Part of a small language model's weights.
Size: 10 heads of 64, MLP 2560 GELU, 54.8M parameters.
Each number is 500 + 50 x the weight over its row's rms, rounded and kept within 0 to 999. Layers, rows and columns count from 0. Numbers have three digits each. The size before them is the row's rms in percent of the matrix's.

# layer 4 MLP up, 2560x640, rms 0.128, rows 2090-2144, columns 0-127
100:512444533545442532436503531416422437434454459493507508566491501407531430490451476586527598525532520465452512527506490518501547519505452502516563530569588412356421438502451538489459524463464566424470445536501608498480409507466500566398444522450372452464489497372500452576500469440595516541549444462439521507560462516505460450513513590452498471516442468531509577596494583503450470504526
095:569570552515538504470469589546509415496498505531610451470522526575446465634489528484512411467536413494450478481461494498528487539525499481530490529531490537467501434482449528520477455479397482541421494510467421494637486566521469509447545467477512464515533551445440448484518462510576487556489482448490531519546458553428501441493380502450492472464529394410476489483461487515583404458541
100:551468517460542477556473564394488424475576512488502557463459476481486471503466512505484444518531479530537486419438524506472511517483531513458496378524524435480320432431528574506552469472479521489478534501559510466433519457512393543472468582587504502472450543616476478570500493453517476431569560596554469489347518534452495490425492549495549490542458526417435493455506430574491506465579
103:463476459506531553556459439596422429460465502476428410408453492444552554388552516547509560484506500593505452522441533539478418479488452477510484607546495527523424566499575423485514466543473444461491569450455472510578499536570389557510514421548497508494479531621466510427524487517453481592526548366541503552537417527441540436526501550498520500546519517459484459549576435504509403492558
092:516481483473482461540470542498461513575466432523465552505520454549539494497515528514467441502504503504478576469522484451573467535470395560535517524543549555464534506513469505496480520454536480470474469577460512474422590527439407426524484513540452564547495481473495581403562520488498611462442527491508406435621457454472518538484466500488516525456409439500504499603590433621463456534485
101:442560347429496443609455424496459393477437527458569515477466465540475464427515511458534402484501568491478496489515509509464454507569469508485458486491498532521506377434584512456607541603468503547461548607453457495534494548448437476558458462465572546503500477602596502422479429442482497447529530524539498437475504556554474462499416489573453597561498491503443468538465346494491547483494
099:546545527599502417522517490497464523553541591466574503462576541524584511453527564503537512504569471616529571466445464474545531574481503535500441436553482500458496518430513532514615396560465407562519535397395531512463459548385450462395436504453474457436414520512454440557420449589451426511454478516529509525477440539529584459386470515493514501486569552552532501486493492440518548483530
094:478483449418452550526491456589489577564519575498553499477424439455586452465450494442517432486443436537557434552501411507469470473623500500561491515462531570400527522472465428537542531378418457499510506556532527526557579466547444502545513525543513378460537549479560531484461520466463520504461442587486496536483446387488446619491447536502334581579500517478551536585545633577457457497559
100:602555446559455558535557405506459451480399587435456530455487462510532429553514459574445473441498556501582493485562495445526412426563508505549338450504584540444486490430408440433472486463535528390487443579423499498428427503487538484497572454481583497549503503524491559371489469486465455508503539507530461612446459428588451485506489480459500460531473587400486534428520364508465471445485
112:508512446482535473555505493430563479484427609489454479444481459539463604468453491362484459446515542466573470483436528469491524445483502455505477482527488477531516549426468559495625560479443537548413399530492471557531452497541508562363478539505542489517428488486503433589490498576496502469524535543479440561458540514463534514418520491639541519445447511529548408515532488481489533453460
104:426550527428351514429441524442507441471391507508539470548576472559541441510495498477546491393555566504447525472502472473475510560474539489507471518501486484469392591536492575472417565441489483431544466520492468484404501492477472464469450482468457464517553511371529507490494493440539384455523509415519515437434410508337417484498428528523455505412501514492510382608544509559523451515503
094:445565554544454587461541426467525539537582606462632520514600456438543496533419422512547583527549472512510454466472432486546438513507599459532546466555463488425480607521509505541513471460581553499521497536443446384454566446489528472564526622537548482482450506486545536467518549466497506466441505461464435506521428540524521527544434622492427455478468517531612493513481442433394528572441
097:514558476510479551513516466530441492494524448468476543551428543487518523505482565464507486487475467458511505475500548517582499554489544495557520550486479602419590474487495481354542548476560442541448564464469544471548546407554468472477568478527554475433568499545548539586447540535576511538479553569450459551416527514573512466591414509459530449424477502485501501506431504434475452489523
098:563426472365371464582466543528436510556479465525483449510580396516542499555581474472494490455476605552511479434475565435570504489569446489592522531470479621534492476518580428538478469470460528454435471429430549451470449459527366498507578512493462588585453555466460550567480440543453416468453460447571391582529545489547501465521523436476528492424441491496482527503525481519450530552494
102:488401502503500511647453460523497533423490509450492558572434538453478478525547505583530494612512496456490485578558449444513503529597517532510348544439503425526462490448476511585483427410545524377470538586502608479475394413536465492471442483478455564440396463507511519483461523494476534553544527427504441502465490566554492571542439482470530551502452513543494529536538500484492418426539
102:495495530516563502468617508548587484486549470496524435510428499519532444514479497530546623508483536474392473599467465513494509476443580440437467434438588509527502496528520547544502528410571502524439426582349505557440533475598501460458415685456513524381519544461485472551454477501480462408452534501529433512463499497464496548520482530582378504454511468561495435493517555568442491362424
096:506522517520515579535428546421505527484436540559406498518549418526471456550489561476464421520500403475528438485545580437503494445556405475465508467456436418418520497369611400540515459552515557381507505518539505521535595536476487454408520540499471507470463589464478504557499544502523468486558450508526433506470427642533495489566452513473557425494478499530517452536568548449507581565420
096:503502569500540432448461475475483527496477478472572519471512520500514562505419425548537518421453419500460475496479450439546520432419555457511510604469517533524521528479474557410490463402538518541488580516459474503460511540491566449606461414495438494488443471586442380448505466525500483537507487513465533502597532530495492529533449538482438546550496488529563542580494531515490451463476
101:453529483505473485474453406520453433435523432571563445529569407500465511495482430525432423588416457526586433543628483592461464511479439488451567530590534518486446481438480542425538446564440473423449561502403515508563531476453593492501500447464620505499440542482467493536572527592544558470503484465567431441611518547491541501569566496537497485576487527566480439547466525501484517483453
103:473435449608525603513485495532559530537535489473509508560456527508489451421452586511506572436575427486391465536579509622422560468487465517473457470555458504445520513546473447522568479553445449550550606516561526526452521458488514472574506480549514519519485485428577457520514482580494474599431505528470459529450565432528481501614516554414507541502480384410414562456482458486493534493532
102:522491516536545457487506551510496494440456509439454539465507496503551514485444499438572461510541502454492490431625468486467399523555482499578575466464486468475528523509516524559447421488493482490434471522549496455457455535496466544470441538539570541568452523497509437558383537549539582502432583490533453607507474455520567560477557607511540492540536457527498369486461468488526508552390
098:552543539540460370420500487507490510495478415435556441463477486543486552539413432458534570585560456508490544530569534506479491473460566496464538560560531642429542472379486562400477550423597512444491421477458480478465481423494458463533455548483403502504496540505543568570513456416497465529578557450437515448465522592526530508543384527465612520531527469432518529522525507460386501461457
099:544548500464519477426473531453464498521413557392496515543452565444519567517448436498485462463527523566530483570477495466476508537491549537505534471465506470536507387426529484485416603412583520562499578455528458593487465408560536552499474534554521467449510574447494515499489567486484445455515480496555406470539478591481480510546510579461544467494459509599464460561536552399497503500413
100:456459514515487432477478538592528506521447535478574596474475615530482550573510468500484442544609498530491554538492433633540508544568510498499504484408481558575501484501556365496559460435398414504482582447599492529590564614510513414479507505511431510491424458504531409590561503485463512546509545450475491543446464598519541507471483524536608538485443507477411454389504459517586475587493
099:463589465643478488523495536568449417603578473535554559527602503489498531522508462628485532457512493542475474472422490626572527540487575438449378384561469547526459464493552551592517448476463408528547516484453569519458491430529390476506529532513536536488467498488522537503594484445397600523514493474464466475503551561469491462629541543518521555522481532453495500593434528513487550469491
103:437542472488478406583533510457478482494444524480462473514424502508561489549554433427463506535462533503527409455476431523473516464539541503525525490563523351554473477501554486457492510605441525575496615592476541606417480461540533483418397408400507448529528549434513559435411444527598451436538476478569531505520541550497492421532591516464531430527503568515517509449644515521494542553478
095:523511525495515469449485496580516461482507501403607479424551467508446527505514507535435391551450391461475491483608414489417485428457455501450508511477447532476603558514529488429545498533417520470528588518551502533376419408488484513515539507533474503477492538530568550506520480559586576488499446465515468478519521402529496464496597555645448457461543476502521495514588557492534510477472
104:539559675422499478459438464503570531496486506410514466531499470497509495545444497551497576531450515482512469470552591531450513553504573534474485487438538551518473468467397449509491512445535515556434368473553549618476496442452440437480481421513499494417522431456540480523512539388566397514525544443354550532509535533447539475534547554518515439570409529469503595527475489500577446496444
096:571483539573535488513500518446510577484434535538481485510456506579546522464596544547541498610527619567506467442512586537493566525540487417526508412472554489557583596463592517401645523457481524573490620475524504523495455433423482600439497480524403548575475486561564460425452516386447498515455473419488477417463530475514536536486540658543489511487417577640476518419559411515534513440478
100:422504557560487422570505530522488546525464495456551528507402487522497540550544543491449542597511481498522521402425473479483500451456559542556456528567446513516545571545571432507504519443412517536488583600446469430567481466500533490550493618448505498529473519457539424505626491506442516540432525459551433408443468522543517465487545509509468533460480494504429500511585553447417455520449
101:470499566433498351484475431512532443482528542548480499490483463532580492533519488494507447497519488462515557516464425500541522546602510533363546505539486528496481537505558519575510496588519556499471536402610419435449439556530513491553569396453479474467474563585410536509465520445530416417505490385458478557436508495501446563561476465546484569416455492544503480522483517494559435536434
096:584420446490517500510555538546482487511454561519469498466550595508483530473472537420523469507518430500548434495533590548477472536511498461435428453452517511534652492487565458604454464441437566508507511502498517486596568565499393443506472513384522463494447552572556468474478472546503481564480464595415456463511516501492422523502618488452581531436492525449389508525448505553489590412540
096:494442547519508430422466491555544490501493447461490427510490397516488393489494501566613553484487499493537417454539533536513491488555464460460486450433545425517593553491569504491519428459490558502611409456596612498433468495508538452533467589504488439513489526564474542458579508508472546451536525498544559511554468484503423545432504495473510408497486496507498603576493549509532401459501
100:473472570433477466492420433470494493510534509571478496528485554532494496472454391506457565432480557561537538410438541453455549474530512424507651488481424528564466433474443510468452465505470448560506539414500502562492458543567457480570554518585525488503535425501474472516469607538508502432477445419373519521523621510473486476583539530452509483399429463442500416521512568554538576478555
100:559494506484576419489492514538451483488480525501561518529484466505509495518566546445568414445527472458511454573511489534503454467510473538546483464525470465460564518533547414479502478458445520570401471582491468466496494505564502464564449591531586492607478490543430557393457543455569546538421560448423425487430544464381441490525524543459487486513449556518498515462440466515481505523470
100:510496497487532562473471575516484506567430455490507528515519525475488468480539463394548519478443530468587492483426417464537444519558492497454508590559526470495453498530401513553519510481456481532422597542554469384380515463483522502578571497474535516459467563513563514536451437449501534457355536444502394487554463441570550592486560519621496433529561497567493510574513464576497599501594
098:600418512548442470522552541544467517561595440396591515503504519528487526542417440411463487499488556588491445515533501587554448517475516491438479533398619534502564435401506431509474538610564516497510526514481489537525584497496526560497379543596519490464548482500550381503483485482527513499492518481522528525457528493522550539532534453529486506488515535507432501467475461430527506444492
097:484497572549481559482404485492508557482486407446532448516511542485438443501477456640543439433548549612595557454531536492512535350461485483542470457488500531545452440457569556525536437496515570436503524474533487501420498543502474572549492397479546583502504457493614468427523411469538475520514513515456408466447479457450433492461519505618531506521573589512397422583604449480464503477418
107:468567357436513463542488499516463496560493482509523522467559453462489497461527459573477518441482457548508465534486418479555526383552485496512477415524427470514507534467501533543535567559544513504531422597509459482490444561472414518480507464522409426599441502438415538504522472509488516512512435482559369441508513628571552497472554556478630490512381441506571502409572425512423575529448
101:437536417510585452499496549525525486548522513530526624523417529517482552497484427485479575505488480546526489486470495499442486537494671470485529574591440528593418524544519427510540494463506544433398434454422505537505425546438505451448470469514594477580529509471436626496409559552517455483552565492458537329554445481494547353461486510519453447538494510468564474582530476467478547523440
100:499500383492486471557496444470566565468446519509484437470502448441455558565439484538515411489539527490543357569582458492478513525469429511527467486459423557498502524499506485514478492529599531505488598490455414567494494395485487540600461528503416430538576532461486506476567485442577533475651469532568476418601524584417462577502512490439464549509460473572463398492531523525564525470469
103:496493491531527418414478453478466504542439494440525493416524529544481569394385430482528432524558586491448434565544474536542536529547510447520404570508371607520491505572500472564422581562523483544478559488571484437459537476459504487429396558516467485556442532610427505426543518450501512500491445427471490529439465491498451609482432448564511500569567546565476448430516502444441554527478
088:411487506463558534572436574506443476478422430433443559444504443579535566412524522563535534414552483480499508551403523456504512511448483521450439464595486487618531496521457474537388414559517537428526627510457578535506498505450539467454493519521469581637449541479480559464483474517549536526552430553545374546526486546575532498469435578586471534530506512508561531589488516438546447507463
098:472521537549421486453447448541584493588511545493389474512546526456500585558505489431545507500516566556533476567496520456473544547523536571393452444547554543470405560462443497524521471418501488445586532447449482558434573428525490568533480556522522446504542556497472440518413536584496465460464430532559511497439482547381496420421462441471555484437588428618532485556484482425475509561433
095:475536411502489515484496462540480556548473462345531429479431414540439473487368409583519475503532524479428507590516441536532529430441560546496504549582496544573480460505426481528473597489467561549401607537489413434477530538495380551548451630509502460478483402577521490581463561502501518592489500413479568514606491556430461451624481492543420483456435406585420399511509503468599449541536
103:448525528448578488558558504549472450504462460494494436438520471568520515551503350480516567586519441500609479518599551515474408474463500512497524534516530469438533363493502434513530532413457449512434518464522581545485540437499553483462595516467557529581522409440464500493564424564553448469419499409621562518522556449523603495505459483438495492502450373536552445597404487429470492518502
095:457448525446522477486407536546597565411461505534538551476514548490451514468506443528354432487509415481520404502559445532585512454499474564442453435477566539525459474557537504561475527454546473404458503451464569470465432516485494473525555486525476485459449512554512468603574468510475519537620552567496356608506440420555507501528499528541468490473382512504490574446500467488492448555517
101:516540483497522498560486473511517524468502520491469521512499506610585560465539476510449501493454452493477407410551541480489493418428647469482461503480559456510525462454500570498564387535511525490557530509459526531501515448494584606407507584478461528446482521583489425466478409487509417451487467537532472548526482398496537469431482540504487547483493382495522530496482377560413460499559
093:536617482491460489475438579497508516486512599547455471483457455417523459417456574479521491512478530550430583545512557463597565477501511500504455507475510493537524495441446608371503561497599391497447490491457476530573410545423537576430346508423445441547474477650564524494575495424613455520464496463436547538568554489497478520506553579441551470535502549525480523488562424368641425465525
101:542408407556455508493483518615539395363500463586530476414487447496412395553461537513538506479542484521460482490493513495497561466465416564571410514573518491529593517509402568512473516458526553544471561524475543556521441530513552482480534516481455548461499486454407466429516461490466567419475456528609570443496533513576451498452479491501592497555474492474503450483527499497572550445471
101:501572546537485495479454472503505552458441567525576588438528510492524625531566535496430530520499552493511523527423527529472408517534449443508461531552446538456560587448540504346506390491496500569498537526573500578536498462465545553386496516474530459561422453466500528612491528558499460528413507454555448545487607456443488514484527505569445533463558434476452492516470500615417488523443
096:546553544422477394535450483455546458493444566524578535472511439448463502485525537435528486451461491467488567468473487537496574406508501429528507480592441501561551514568437464526455532587559488488411471507604573501574454513483518500522561455448443500565528521455515481549517473449560538551555526526484560510582566524452418502503461507484458435597510463623501486461595466359467571480481
100:477463568545571445570524548435558453461499459519405506534506471481531548576499513511549474470433536463512448485532522537542512450479481488414529433389585473452555495456568441416561588477591480420565500493486425560514413433582547468569523488433519459559457507463535438471538520442503431479549547402493422510522500419533519490419534509364558426615575495565458536542494494397504508516589
101:461537514544499402524543550461391478499498519529519419564497429562402495521445477379470434451562480452510567514475494568512489498553517468425572388606450479422561484410530502598507483444575484530572461529482505501544531585534526481434484476502490414506532575511537449469455484479533549483528488438569538539538580451478495514544470509364541406510541535558529485557526439518500411518458
095:457577467451564605528443493454464503508581541471585520426546496533492513504541464525474440419496499523600419488494586461545412507612527502452397525525557507515450515531455489542562384537489475538475498403485500501526515650493511544560521485542446454492580489521516520526464543500444400536560539348553546527522451556582479488420539531550496520403504531472468453450484433509505488412488
# layer 4 MLP down (transposed), 2560x640, rms 0.0663, rows 2090-2143, columns 0-127
099:577512483500551454491573456505509494456515540493516426487519497512435416498498558530417436466461519456481583490528605571543459524476370454609482365502509562580457596513500491503441565557525458468463571463527457542454519448503542519541529593519589473536512555572461515570504490580398470504498410504359526619421580420590473557562553444456524475425559508527490480536451543530502452456526
099:581496459551429565502510561526536551489488505487468571439424434527527566420486494512457496488478619475546467529533469486491628431499524541479513481495416581564444427519575443494493570476564505502547522461505504508490455401427582565470522592494395525533474523422525441573446470529415440448542471577422423456423548423572496474458566533492578492434505558505458515528521515427472501487447
105:562454575483517558504462545503459539500463565548509472460485488468511461463498480590547470546491468462545560547514484508458450472520562493548517458464559445507460537519573456506670452419489506427342580548408507435489480447489490475514423483538492540384513502494404553496524466624518590460507451418521449540490479455496459511476522476460499499500444503487471406497511580527433463394442
107:483500429553427568505501539469541537611552544490451520518538499497576507516496523571571500473569472486534478436529505486577486400538411411475540471498525472537449451504560513527437537469507392509518469471518518500487475429511454492512459581470445539526598552507519546523464587499549399494437447496491499401543516507381510504473381487534533511452498384483488519425618558517567479555550
092:428451464584454523502537488538530461509521496452491508499546544459436467496467474568547574557516495517503377475510478491477451603577584388474428579456484536520513552536486427467444492470474486456475453468545483492547441403511513505486457483576551474604429490537539468536549463547510457502544488530496483538478477519467463534492431565446508475531501474467502520483432483402603506431492
099:527427531540547534597501577450502470539576579424496578569538538494470552469519518543491402506629487474486453449473421564587500498508592408530527492496543550487468583513411499420549446477484507488446493483613384562340488502494524511522520518497504531447482511472489414465412459494549536522585516503530562471511445570484488593541485476468519501507444541508601447413382632461507400498539
095:508464503483471457433485548462559465407513517469465494494464467497477507531490510471537523520429464443467488475575555605514489479557404439526525594547560537503602425487531473606464416534541563445442508533596470491446520419582558453551562551598488541514493479519478481418493521425587513534499473583522509512559539402467520538620415595429511552479486457452468496552559522482406483513519
092:494396537561538487498525516461491556591443530618468537495529600570500533498517539500554538603507489444512526459559555463479430447424573444475518499514466529615514493511561529486388527475547431437421484602508381527430460547505451460532511432444521549539391485456364556541596522511464481520501534476468507482554532498486494403474506506538589478440555453490446565464463486509498559559496
102:539453471536494440470564615426542536475527531519529575567449557466481538419547554562461498519474439479406462505478498451450555413571494523543491544552522516486548545447470540484497492559400467440514482542490513433562443473496510515530488502515491543493401514538570519582481568588566529484555500469474520496543576530491546506514431527503495402400618471529484575552516616402560515533544
106:445474529561519512413488457524501497537465507534588539586485465477510537516607410518561465537546495465417457520535540572457520483488520541458539487551421467479507465531534529537592604441564516542513560480530488498512496480524459495458425438591495553514553513436500499461450480515466477458534611525489513499559475532497511426552527525431582419473486517524546448569472464485605570607491
100:497464516485617514459490450482593446479530473464360494462450524510551550514532539458527406541534457458483502406546598445443480545441569540513506525496525598479509500504592526528482460495507472461470445488503509471568527510488419474518602571492530502565525489527466568508534502541494555531438469465564607478468554511562475549493653497435496521529586416488554477436483516493519481491482
091:535473445415505514493430489542538473449393474554463559536447544554468449524495530496534409533448516506546516441447529442373481555605445595479553622473553490447513530466520531385539503466528458534568466528550503501488486386520510508431500438503521538524559491455561466588444511465505511518461510531422486509438539499484474475477519428512517617554455496528483562475428499496486472358487
098:407426474530566350455529416543452523466472509508514505539552497465464511524550555524490514540479527480481580518491531486500493453505522532450503485535472372457501522536527492526461423475454534452613502473558464522480456541415497514526477524489523564499522504545487466561500507522388593462525534461530469538535501421501508452503546485493435553514573577529492589513575600591498575584550
092:475553494632527513487535487466560551514536558543428507484509593464494563466440560591531544484541472580407507574452494442477527478433492493467574473520480446477502528500491557519559541539468456562525519614644465544515478464589486445531428452577588521442532505460573406483515584470459501669488486527431552495465486510422463475484440492473541564547579584475507511559403533431549385504553
102:557496598557410533445598531502478494515550473440545529425499433502525491531549554590422512419449388428424600481537442524480546487505544471431450506509548491525564569454459478495517537555482545426579477564500530538549518497517612421443495534517582527473561493494452479512448466567588528393530484519526452514577546507497456486435494434544482488387499581477622502568543508430468503476446
100:464488418496485486485424545400558470474373469479531509489567513515490447460431560599461446545535499515549588485553437495497440540556501512537548548476546430414439482490475467455562475464437480521569483448585525553537493418375456541431483404503503583586457444450477489486513502491490469437599535517549544475534437412512516585492473525452538577459438471384453588481541556630489510545476
093:516501414404472459512565542570462507519562438448580485564487472503432502556553466462617508414583475525482528517539396514460466541401620491462570551536516628450509452579448525466446496431475454607512460555460489603478441454582532488538469466466476453526508456496517498451444459515507412475508538546544538462577545463494544489482591637456461572531505525451449574420501386530472480464445
090:509494508581484498495467518443527509506578541446515552472539532542553393543582626411453410626526518536538459444500514555606480569512442523549528365576480480506448458464539471486441489525414443507549440539452560460538475492531432516354486533455500437564480558484554577588526569398482483462521442561485468518385487477550467462368496481482562491548452470515496370435431493456426517567495
101:511493477581538519649459559481602528537412505426437510458437516386506504422434501510506471485434517503461382571499451547450523514461502454428454496427454588496568411582469497567537527484503618567482574464602467439445560505527525541580467504489425377488555464444537579616557523443422494515502403596384491556419545574497535462475393527531457484554552476502469497487491499556542486478597
102:439554495481469510431530440462544480539598470501473513598467519503551513499571493483495487533398587436543454530461467476561464496389623406510503505508487434538568538413588501465573400470601447487424523491480461509381563343513471439412615524537526529390513373584563493463575487426438555412489537540495564448450491619367486433532568489479550586483506547422513559538485472496511508493434
107:470439542461495475458514524596464458478497510487518379554535477450479480533519482453551595395503548488497442553518533528411516481468578522589428536494569516482506538453488443502500405419489525556457560465518525529565429511529468532518478463479484526457524572527590622402567538515487516571478416557524394421508472511438521536474500379515434468532531537537539581417445482535498439537545
091:456468442629417522652471491442497512510490610550473537544428562478485595463556559512597511422416480471465447512451556526551490478532562543533480508475364450519526514493459511583546540500343446471446524514519430508529458430532414525505491485541424497547604517468519575407533543511430588426531446527449537544501427478564457559482532494527486485496517577518460456480432548436499610487445
100:546530535491562493422473483498502517498505522448454473531474474466417517519440465544442545424640613506423576537540520480517494410466572584458548587428498581493528470486468502472528494514532525465553449545546549447558535488516493497467512439398485438490525485471456526504385388502447490521469527602506461501500513394459565527503499464429421469456580520469584479486506554444479528478512
102:544598454509523600440520487453532500486488409398605441479596573493531484511448511505554470491421524469459411515540580413445498506499511506514460539509487485450511558544496621518481522604563482522500482565466419549461453396482535528489492539555466403490575462488419634559446437539541431474557533541544463406564462470539495481618543560428486529516544484533654587574489459477439586532465
098:487407461457468541561518550541539507534498491486513527375576496543503552439477560466387497535531399465549515471478553441509482533475564473497557500470471449465528418414515502480471563539555531458530521481454573507654578487574507485556553386480549412511443570489560405519498574478507401588476410582519501549518481510512522468411531506548495485508466512451438492486511400563485446477500
099:563568464536439450543431491502619530507528470461527396536416455506503415519481548552385518509553489478541536518468433426475531446507483539466580521427441576544509498603476589518560580470527512465546410521489498512435541528595493551536483583412454479483540482637500505456589473496456563533459427536423468534499512536545478543430559548461480377470520449427455545553459487551444483436572
095:522484463540460488502519479466458420542504522541484502544464521492522388496444496465555515461489518434629426478437607496510544487593490548496544532453515452467370550516503493512421559517496546523488426446367631497509583610418506582458453500512578530560461535524490415490495464513462477453551399438512571546455517508465495533480448372434550494546552499443557475426485496473462438517551
103:493552380473494546554461462435570543582499544627438438495447500477594462425489485429463445488559593548451517537503424510527523435478462477565461438426554426505547455508544454443580404472434460451483552466519500432474537564497337429502402603453500366480548543404475521518571523562400477529500521552496489476486468547470522495500438497462476463470512478482547506526455484567527448492547
100:546407459595445614448493533518503485540497442504480410427488472466540513512467507421418494477521546463535502511485480541508443464453580542587414546490488529510471464485504427500529454570478507481495437480574537448487522499531468414609473489481544472487524565437479489514562525533573521491484440561530527450537419570411447519458488469440521415474559536446518452625474517485438533546533
099:503449439487476453477503452458529504428534558510466477583528556541506509493531534477502502548441522555536542596469494450479499477546530539505492482502496454503622404482512435455448368451459472514427441345551457463430548500548538488422520518517465580503461527509474494531512470482456538518456509520550470473441402573435541588448464443505481577487444425471451470480388460629467477478564
099:521452427494511536470469596552481531388372532531447497478556437523489420485418497531513478521499487520575491490488462511556465371441539535598506468491594481531515494518471522476536444465536446491490461545424597499420477488514570428496471462588512522462517508373500509538547404451538553578533505591477510380518539577580586410462581504502521455507529565575516498457421540512458570482518
091:481621447546586498532523562508581458455551379504511461466466503551442454542566544510449479509523605465566527462520534545462527434472542499564448473451485458488459539428481550501464521444419532496469466416480543588546460558467611511495488521438461474470534512454430528488503431430544524479532558397445495593405508519495469476417492579509483523397522474532535503504479553474489429544445
092:553484523515475581578440530468463561525533545476534560475400468361477515484506473445471411414508532510478542600446463495539468575511554531503522464481412589463478491486538511477507555483565468563402595515403466455586576460550517534449574439472537545505509551455497426572373545490519475528435516551515458467467531547586534468494501569474445574500549501572545495529552492580440531521508
097:478479543534481408510462576444484450407541570517496528568600442572494476534498607531522512485518516466597486450526556528524465450535478556402503497551572585485481570455514474471565588455462512563500477504480503465609526553405502547490555486488413555528540508431585512516454490466524489437483466486543486472394407506489555488541468468577492565560494466515499539527469495570483456472532
100:382556494487482502428482537451531531451428509525458528528494561502558497453513545522556442483551403547505622444502508515485512413543476532452560593451454554507448380475524505532489476579509463535472455491508486495547505546591502488484527501431457559380477498550484459488582544451523495612540549498437510418557585425537484476506454432488428445457581452471548434551499501369452482508480
099:429480537596520449502502487462565589470482586499521473459555506470515515524458527569482595523459537495486441536519626520463558524456497533564528498475451538494560528540500535514507489546526534459506473584435523604504466480481529461472412465570419556504417432518446521448559572521462486525609533497537485562533541490373470469503519529504498503512469494477531524452584594562533492538452
090:463500418444442531510555465456498522422476598562469549498528474511511478542534544561530510455497531458470458516431493463452461536585514460520581525564511429567535565595464593424493419493448523476446436451460491517528393456523446508453561391458547476465497557482470608437601549535431575465581496524545489467485507510439443454504486463496612540527520575496502538517575501571444535495492
094:434487443485476427494543510548494368493416529577476526620523515514448512493476523514466488510470465443400370418478439535532481623554428417510493511540552598498579560503455427410499532438514497613529475575584482470471527544460540459494520518532500500484453484509507373497466550500523552385529428574603566465514523542548527467556501504389537452486491479537601440526422566498432511529477
112:465513561534493562501506460564445446426516482563498509426503431529442530502452488515493407475494473460547590450527523512528471382434502530591452499594479477527492546489463510543516522473500461506350542540529527567445506479528449569470513453441592479508520478521480555541517378462488569429554523474484417530470418439461525437536518581427455400585473423504448456387364515455468482552488
104:500534499565584542484569498490514554490440461486500455484617513512529496526409508491544511539465511439422601509554400496544512529493429494558551492427515529405540484464473539471517484545578424538502469454507572497524502529504435403489480523501582500511502397513408468514476433409553478565421515429473524578438528598523456544453494431484553554437598477510545511512541482431552532482507
099:451522497546459466436507523513474449477546503415415653454522452476453500553518409471538469438472474557462578502451468526433465516452548466478448452532461421480522449475514468521558472433413514568499456420493455472430408474581529466434429553509558515478377528602512542485389456489351461543426491446437496472475466416555524525489459559483511483436530546504460529519458472554478531461472
100:475484484543518553478522438516566556473542545555454466494485445473492439605516576552505516479434448567512505535502446434517519506539504588491530614556598483539526484464517566451480407524424519541397476547463485522561473585480572493532473503613512555473504448480540472473500518502450518551453450408466514557526523520461521502582588520485494459566447424353516375523545460497504503412525
085:549614563490497544511527494563387510549521572583521414430598655460493514624426482483567508558456414528558501474521526552474429443526505485486568634437480488469474525475455500538488504447527523604489451470541550454501555514517486427480515568417574559334494454526517437576527462546557535492489525519451551443529475463479498543485456482511569554559491510483478482427513483519464525450460
096:558516552442538472481442534483448469408445571519450477494504417501565384534438520448500564480473453443488477459546502537488428543457482464546443507449448517516699461551513449542478519486542502507464540648495440339541409498485486470527477462500478467459498518530496526416557468580520488511468569445379520503573587507539453575547524505471397458498606542474495480438571496605476513531505
098:425467536442507477577406599506541513534564485616563396565469577481447455491459587495473557426540459507517452487440466494443562491566444463548451503551416536502520556507501385452530529500502497413433524513466524523449485435525508529479527410585699433557570532406524476527504503595543449531498518544488446563566496431561466488504470521462517527549517548495468547537535524518356476430457
103:410522460563568491506486378429530524490465598520577533496418508438561505490430533466548463553540494525418519531468514490485468515513489502451469475569551466513480533427515521498479503470449420488481603397558463589578549583480401501491399479484526469524472527496546434519440480458527539494434504515442531444393529489476484477485637500523461320403537576440492489499571472530572477502513
094:544537471521576551489563435479508542567539501453570491540456402605497503510523481417529467522550508498502461515582558515400433478442565461530530522569518499565466562471467486486476500451481496455558480557493483505505561457522546461488502527498461584561559513509476590417408583405488490569449480486548541477522597563471516495423489577483519475609544515525455473446501492559545430463435
102:604467532476493544501565463511432543503518485494388447517503611514584472544534511458440498440575460490558472545550503553607517499498467556430424576505439572479407604554510482545484519501461424527548553401562459536440457528408483530439460478484561577476520516442505487533450559442444460414530518449462593461535542438595492455467487500491552422468495474572565486544364556419471450526546
091:508459591392461538553480452566526466497502447439524572594526464497537588532475455496471514523541474365502423471459487540367449454544468515521523458430437520443539478512532443578479567495432566461505451505559492509414524480552468562429588516579550557518550476395494449551485519554391624437565579484543456449476491603574543541438454446527474509505530513514515489573437490531483511506524
099:461455454441482436468511542522486546526515399504583495550563540491432554567500457485461501524533462466548497426424500397477448404581483431551455433409526463518447483532551457534418467491551481407575478451423591435407509368469483492498472450571475532441453539538459507523454484536467565698501523491380504469471434514396587417552438500526487521379472572406521486463450476503492450524530
099:402476407616347528551512484565464481535513465509468500621470461508466502551437398444543443531514547493449581454499572526477546465477439540510541488495525498503371551653582586542502526513565450484482482432528439579597496530353569526585491480509527507517542519429546533486520551505492534453568486542435445528429516479572556513453533539589523481528490497468458512439594537453437420421524
091:465389446565505545463523416574492490517523588549477473455577494427425411557518439494451513515551421556475440533567484503433466589470536535528526556410487584524561441378508520544543375400521410531525533548493389391465573482489457477516475540533514572541493477550443417498376547508478431452501577446486489440376484516491471521535499527448544579461446451394435512549412510500515449430570
100:495443483469522487432479554532506511443421567577558531537453513420510548413475477517415574557535478530455616460562506435389583569453501475490511472483503433543523582582433499538477457549470499423502565479469501462495534461557553465447515477483524520437526446486484477436514446487531536443497475490475573453537501547390616574467488494602443499407467484562492578511624518498483500494486
096:505486519449445449515492479523518514406469555442490556468517498461553516544554479543421572528535458479494521457566386455486452520472465474429472481529499571498456497574471487491546501497435471459446531519500548434504486520545548493560551466524479470514543469537422592449558510640598535550512462502528384529582503584563499605388495504468542468523422535439546541438425535510407481553506